python train.py --n_layer=10 --d_model=320 --n_head=8 --n_kv_head=8 --head_dim=64 --d_mlp=1280 --vocab_size=8192 --activation="gelu" --norm="layernorm" --norm_place="pre" --norm_eps=1e-06 --positions="alibi" --qk_norm=false --attn_scale=0.125 --bias="all" --tie_embeddings=true --parallel_block=false --init="normal" --init_std_qkv=0.0245 --init_std_o=0.00434 --init_std_up=0.0245 --init_std_down=0.00274 --optimizer="muon_variant" --lr=0.00868 --lr_mult_o=0.718 --beta1=0.93 --lr_head=0.00855 --grad_clip=1.0 --warmup_steps=200 --schedule="cos" --final_lr_fraction=0.0 --batch_tokens=[65536, 131072, 196608] --seq_len=256 --doc_mask=false --train_tokens=797000000 --steps=6286 --dataset="wikipedia_en"
Each number is 500 + 25 x the weight over the matrix's rms, rounded and kept within 0 to 999. Layers, rows and columns count from 0. Numbers have three digits each.

# up: layer 4 MLP up, 1280x320, rms 0.0942, rows 377-396, columns 160-319
# down: layer 4 MLP down (transposed), 1280x320, rms 0.0479, rows 377-396, columns 160-319
up377:537521551523500526493519527499502471476471463494468498578530536540470528484485507536492504482467449476462503488489519483498510509522487509518491465487523430506521523492530482494525472521492502458492479473507476501516490506504509499491491514511488522481494433501499531502515514435479459488544489508515490507524485470522528506551509504508503478466485464495527492487498496544513461479499536491504453498491497519482527488503531488528493558486517505517512554503519491511503522499506455
down377:473533514465502482506509526481455554522510504486523496440502484479486529504522507484488495476475525541504508534488475501504504530532511523538534574539486547521538517464483515479473497517487454517487526474513511514483524495523530487491511518470488480529520481530504478493526536540476477528459517490486495531521490528497479477495501484483517488498493548456528486443500488490476508448531450492478535526524496467545507536519506474492516458504488446454474446506473485479515460528547524
up378:496553517474451495505489470520490467463540497461498464530521522519503497505521451503471468487510481494461520533467496481502493501472477523482503497497491520535534469526559504480521494488492530511502515474520525542500486473515532500477504493507503512484499458442478525466468520475482517505508545489468505486490479492519510502511520486495488520519485513492426522508493519554541506516514499505545435514539499513489510516511525479508530466503475509530488520547507496465507511474508543
down378:499513492497477470447447488511525493490501484455482527493495514468488486493519535492547502551477509497540462490494501477486481482481503522500497474453494506463495504492474526523493476510525459470541497509508505471494513540559494460474508510482464532519487490488504490493490512531537481488476490548521481498475487482513510468492494525496528508527528499484512486463504510440478525459501495542486536529476507436499537491475479527509488535494512497457520473473508473516508491541459478
up379:465507519505475498528512552482488482514480492491509497531535479503504480526499459541524485474479472457465492488526511550495502530510510479482509529478465464487468453524547519497538529501503530488472478515517535471510505510510497510514507468509520498508498530479521490516474492534469441477477499524493530541465442487487500490505488507504520495509520477500517485488538537486532481518457489530570502519489534510500498491494533482533503517512448483517494472548497461502483483493502530
down379:487495470502514529512482486477483512466496498548488482467491512496540536517512481507501486492495492501502484500483471491470514515490515516482538511494502506480525529503499514463544521526522520495544552475469530471489508494504510495470474472460547518488471509506492505511525533487531526500451498523461479509488541491487525455489522497491463495505498530517479516489457455549493492491510478483503516478532502452487502528464451451484503510497470503505445498533543486513520517499469517
up380:519483480489514482527512465518544520484517477491508532556486514506486507521554546491475507526482518497487499515442543529502511524480492505512436478465480480545467512501501485547479496492549488541478463556504480480517519478484523549503516511541476509508487521498508491506508529505474470459470501519481448465520513502507539496460562509490488488551535489517505491514471466487550512505447523516496529492481548508515500476489463477499489544487503499451476497490470480515506492514480507
down380:540475465485506471509493517508511478504513465508535481517492502530506467507465475458490501472533495543496509514497472497468497504503494497538538496505515530472524541512549490463459489495464472477476495488482486482495536466502499489520545476496539505531503482476522509518534453549460501509520513520494519516539482479524476479509502511471525533480462495476477516482490491541539556472484537479465461498515473516511535472480496518497529523520508525481494446487517496536468516517485483
up381:498457491508505525472445500466498496503534510466458507484496481508477509514490484565526529487500491553471480475542502506529505502509559512495500545525476474487481500458510509486472471505510508458563473544477494490498509499521481480506478486482513481466508517470531503510524501496498466494484515510501533514477489511513474484482510526515519476494470494506517485495456506496497499415525489512491533464518510487504515484482478539531490489478499431539508502524500500519544487486476495
down381:484495498534474520481461515499504523510518500493529487559451515545504492444450486486493493515512528486533501482514486469450468515457514524470471513505566553491516474475465518455506502502488494492478502489525474469529506502508468474552548516530509519517519463484474488511550518510474517489503493460507459509503483465540505552510503505449527519475498563481533532492497484490491477511488489532494578471537510505480536567521491477514518456517495488487502512504498504496439513516453488
up382:529463486548504489503521471505499494480504483486508504510488502524501518502499502467499509525490469555491445490484526481507497498521521532489490476535487477533492498484488469502485493476493517525488484518469496474477498474539481505491533453510479502529488470503527449463499460513456482439499479484466514559479484470490451536522483452488482517510499503526479475486535490460464477483513505529539549543513498543519477525531465474499485502484530508515492546481519530508518514503472508
down382:475548481529528494492506480484498511474482501534510475475498497489546487509488486540505524482490471495513526505542495508475503446461475462506498490538526508486523494478513526470472508494486479505498506497472501507468492491479488491505490524461531457520515506473503503517535531484531500543529532533504539495517495464532536483498488475527524488515509490471520513506517562513487522496502509467454471499487508488488533477449504522492512467546470428520504487469483475513524453498547514
up383:473484509513478527533541529484519475541526503479453474493482455539493476536534500469503524475475502509508477470493499470505503482538508495494477500544539528499517479498508494520511469502516488539504496478473469499520484489464464487549502508521477510448541506488484483506487526504499498505491512502488485510507481516484510550464505490535463523486486491481481582500487537551489526496526468535518505502543496478498471479511472499508506479521492483465510510518491502507517495499468522
down383:470495526466520477483485505537517497457517458501506519543493520454472531497494532491532494453499479507528525483457527476517501479501469447495534488527472532505462518528495497496515508493475513479457529495523527507502529515544513518490500530487538496503476520483438443499476480533528494452539478469476527526439499448474492428511519531466517485504486548510532461518535496495508430431500542501467522468483488520529530499527504541513457531514499485503495472532505537480456496499470525
up384:503478530536494503486489549476515519523497537484485523518478497495474525522516513491490482520485484518474488480507499483461474480508507527508515520499526487514485529518492477521555468450480502504516550484524507506503505528506499515496494491469455475524511464550490472499493501513519476478504487522491511543484525498523480487471496488533483537506559528465488498491522536497515503473543505467500477485457489535481505475510501515474510535485498494466487504502495513490490481498506526
down384:522528506486491516515515511487543491522483570465498475527494495513499487468536519474522477501453477513507507520512482484487497505468476479530508546521526495519484470480469514513478503509486492512502520472471478482540482467488470493452467484501510505474534519484516495475518482497519538503493499455531473475480487507499495517519526512521513457476482502523522517508511520479476530511486483521501522492521503484540491479476523530483500527505517500486489477508488443489488486494494473
up385:520471510511496510493493471515477487486499456492471508459552494541500497527557498467473513505449448520498500458541459494538533497511490512503517468505517520505498519506483485498495504492538503483487519518512536503546474526462501553509492515511508501514516518529512477555512500467557480532477528434514497498482479501495496542482504478506519498510467501557528508517508507503483538493500521536524471506507521485486502566476503452485529552477506468472515502487505534506502479545518510
down385:458501519486474511503529500518501438485469517556525518478511494488540507520480495553519496468525465534478561496540533499500481488518477468468495524487511469519544467451518531496527537500497479476492497493471471493489523523488486498504542458477484508477506478491460495500525518495502493473512476484524473495500576512485512511494495514530497506482496491485479513527498521511496536514499452529513504528488506488489474496531540498487513472523472503528493464515509511491469489470490524
up386:500514488475496509514526479450509501519505520489507515513502490492524496496524486531510521498495492523551463506506516509516493509500477501508479505495514470479506511485523526505536502464522487510509476479549491488550460478487507466467488476530533457515497526484494466449482468513527519474524519538499535464517478525487486518483507494512438480499542479470508493497556527488509549465503563512484469519510550508519509471512521512528526495524519526494462517527541492471494495504517518
down386:519520474509550497527518480479505557501474506491461500481508511520449451500458513506489493486485486517486494520478473472530496492509482552517471460507502483498528501525480523497497509553521497468507477483480468431513537550451523567534470492479506520493480475491527511510519531504497531542496506497462451470500530471509511475511475506508512477494448558538500505531502491488540477514479504460487569493506480509515495533519501485488499454469502522502505512506502472488456503514532450
up387:454499452475486436511513495486521515469525526538457485512514519499483483533551506523500490483472477480547451458524522531447537455514483510455456531505567524445517498521518544523550501512491514490454454512472514515491507498531468508526536465504500453454508458545494511498510547487493428493499499493488466511454511546474506510480545512464489507540488516527503496455528514467486504505475526468510481522511482448526512482511491533547496487497543529528504484487540553478484499498532481
down387:509493478483503474495552518488523494502492502487497521487490483493492482511536529536454451479501536538499463505546496544466459482529501527499499497552530464504499516508482503509507487495500506496464514495461473483524497494547525532435500514445489527518506442487509525550490482491526491543483500463543507480502533499430515494514484553500470497484508507532494536477452487495500498493503541484481461509502503464454521515528515485507504507530516471460492541479541514504500513521503472
up388:558478511513483514485470510500515487462484511516465496533483474485514529504504497487511477462502482533556494507460532533496473507478496478497497517493512479538524528471487472497498525511527481520517569490468538491491492472536483516484471489463517492518506518491509499437480544487516453487507522497514489499506432514487534467475493482489474507518501507472506498554464547496496506487498487506525521493527500473434496505509473485493526507516523486508523555489540504516510512487513503
down388:487502524470489492478506500502442486507499471527538516471531515469498493460516496523505491477502513485477516473499517513507526464512528485515486508463527507525467505502512500481490487472488477497488501470504482518492483498505491549527492498513515533483458506483523520545498480464502497493544478455495511490532554523473526558501545499529517496486490516533471549463543456488495472518525462510457464526498460502534488478488483515530498476496495506473502474488523515468561538534527487
up389:508504494521498492461448550467485514506463487492499474488499530441492539524517475492495521479441489508551487465513498503521516515539507519467500570512493438519495463459488448554451463466462481534497475445525500515505489513452541490496491521492482495497496527538522532444527536471441477491510520499530478508487487464518503486498534496516486495493534503504504468572500490482474508498504441533507474468463525506487519501500487516546527499481498509518522520487522481480517527454520509
down389:490480495462525488501506530485485481503512538499546479473484544504493540493512521498437498486501459527557520479470491530508505502468498475522522480533469504475552539457490519496538513491536515504528497493519500505543515491492564491488512534481509508541485482500538532507505481502497474506533485504510490490485468510495498570463444479493475487501483529523506519498474519475556475509497546515462500485484434461522512495501482486515507507500463499486523480477534505519508525505504482
up390:499510492510516499484490492479487491489498539496515559495485481458498524506469470547565502490515450505486496503481523548496464466498506507499491502476474476525554519543475500503533484492466551517491508516506443475501480493509544487515471508493562538475505521544488530504483448483506463533499457487489530500465530453519525497483485565498519500497475496494491495475506518526535557502494508473545452480519470508514514511454490482516474483517520489511510504501486509499448483490532464
down390:543514495503519499530505539488470496521469489482508488496522505503511523490508518491502499537482512519524482504510506506492540504487468521493477495489513450483466481480524428451548514449508487481509476507514489465509495501498470501510467466474511480516468455492509484472522489485516549545553530514492520506459460532505472478503490551516495491519519535517513457498497526496494520450541504510541548508483502514476489527493470493497506533483523511490475470549499468476460484494510476
up391:487478513481449493521504507514525517492512492466499542476535507496470477487522535459435512488504526517488487526466510478490502510538521492480513541487472449531475469520470504496499470485505477464512504486480519510500517514475535502507506535511470528512490483521512503506517465530516464463530498523523488496475511516502477520489495494530496492525523507509515517526487484473475491481476506462471445509490521520493451524498481531480511540475490504496512526475509502461506484490528518
down391:521550502523499559521506516498494527508506514525483446507469485507505486477510469474518487490497468489500538454504505528477469456490525517507503495547518513490531511479556484473518486475526491473531485462501520521500525487503474552497514470443474502530498511457507475493443523496484517523526506516497526576500532509490563486469518525506520509524515486501490468500510509514514499513526520508509547482492516494502497482500519521508468492495522532507487490503510516523507492450531454
up392:527539508490482474509468502491513514453493496520457509454452523498468472470459470509507490472527486514477524468484536439533516456484493474480448490499516502508530521500513500487514453450512492540420440510514545474511479495493510541525492514477529513479494504537481485488529523446507494487498512490534511543523519531477490523498513542490517481514507473498498501506459481482535513498480460460464479497515483540523507477512450511516528517494467487511515509487481527498490482479490506
down392:553492527525513509503522484495557428522509502553489500475503531534495446521533530511498550506505509459502515467506517483494507521493494516507475496472546543516504490485524508498521509514488516466465514507509493471494482508520486463512477475491505550462460483452493468490501553536542462477514557471482510466478526508487511525531540488497514505493502431510510472486516514478491507496467518544483510485519472493504483493547501510496490462507506527504526495496514526538552496489476505
up393:479474486553547529490485478478444503520448470541508513525489553509514506490462533537490487512509510521490508507516517514482494486525463516551488444497510466499514480534466484536526496512516526500481499474494485523531490500501526503495500460507506477534532551491558522488536486523534562500476535493539490495500512494510522559450498494485511510520500525545499462486505552551500502526526487525512472490469483539489525453492503524495514524529526500499508502490526510473511483475537519
down393:503514472495515482524481517505473462546487478441489490531505497505497488478513451534487487512468531525507445472481447511514520515504523507496482495468518495489522505484508529508455529475494517488503479506494492488515490541487500522490533498499497466530542481497472529505517518510517495488534498447546528495492530506503470490547481509522474523474452480462456502457527485532509483523500531558462463508510503545439480531456477484475482495497558507496478511461483504539501531502507543
up394:451483515501512494487523483484480511460542494517505465514490454510516477500517507507491504485501472526504495480455542482524506485450511480500475524528490520496469482535502467482497506503521526502505494482479470511527463465481479484535490506524482516469525533535501516532504524510508524468484498481496491473502487517506453550486497480521505526503468520534457511511487519494488490477534516504506491532548492523483472462494505533497531535517490459519502469470532485513551476494494490
down394:501496502493540495510502493566497502548504501489476505525480498496495515515491541542515491485470492522529486495533508485506537470484456513478499508497489481473524530490496493521482522515521413456508500521477522464491505538498492524517515473458526493512492540510514462509488452502523495511471511518522500444472542499515571482479519508476447542517514497504495475499514521496478552486486496513463462493481532513488504515514510513467443496504503507521498477544486460513481473544482451
up395:503543522497565476532511442503543477527499518452495471520535545459479500518464485534489505524488488531497494531463513542462472515509519494470509455508476463498492553511477497460522506524515519494521485505482528513503494486516508518524477500478529514458521506535492430552520482526508517512464548485487520486521459473488497475479492486505458523536484483510534533495535464499449497447476529485550481473539495483539531509453491520449518476486549489496521517486513527473502488454514506
down395:505501497473518459514494487503438520513488524509497436509522498527523504536502489504482498492479512485478529485536480485510507543463476497520514485518482468541464456454550535557523531453507540483481496491492535479488477476477524502508495463492479553508446502480514499495447497493512477446482525493512544494519542511491472503484510522468503512512547499512488510509527474475500515505462530514507516507505483505492503501514509483492519489497501503510465501456537505524453546531465520
up396:497471527488516492508492514465481539506545497492514484562498539487537493543504517478520484489475497521501535504511454526501511473513446491469541486508483432522484475525474505500504529476480523505515497521503507515525501495510497506487472552530500484459531476515486499512535500486512461486457533500484508537484508541486522508512464518484542498516503528486528457501423489553505491481512477484505451501557523461545516501516441464478500493517535484499492497487504489455504479457492542
down396:518522530529525525516502543522501528507447509513480480475465530520518449487495511475487529485525468479521513503475475538504475545508503512529522551502528495492475471464496496491479516515491461470504521493479487554486501496496479482487508475535508468550525497529489512474515436521558507535492503537541527461490485500486506498507490472491498512490477479483478494540476486522475495475521541492515475503472540485507507483505504516471473512550526532485460511521485522496467556475509483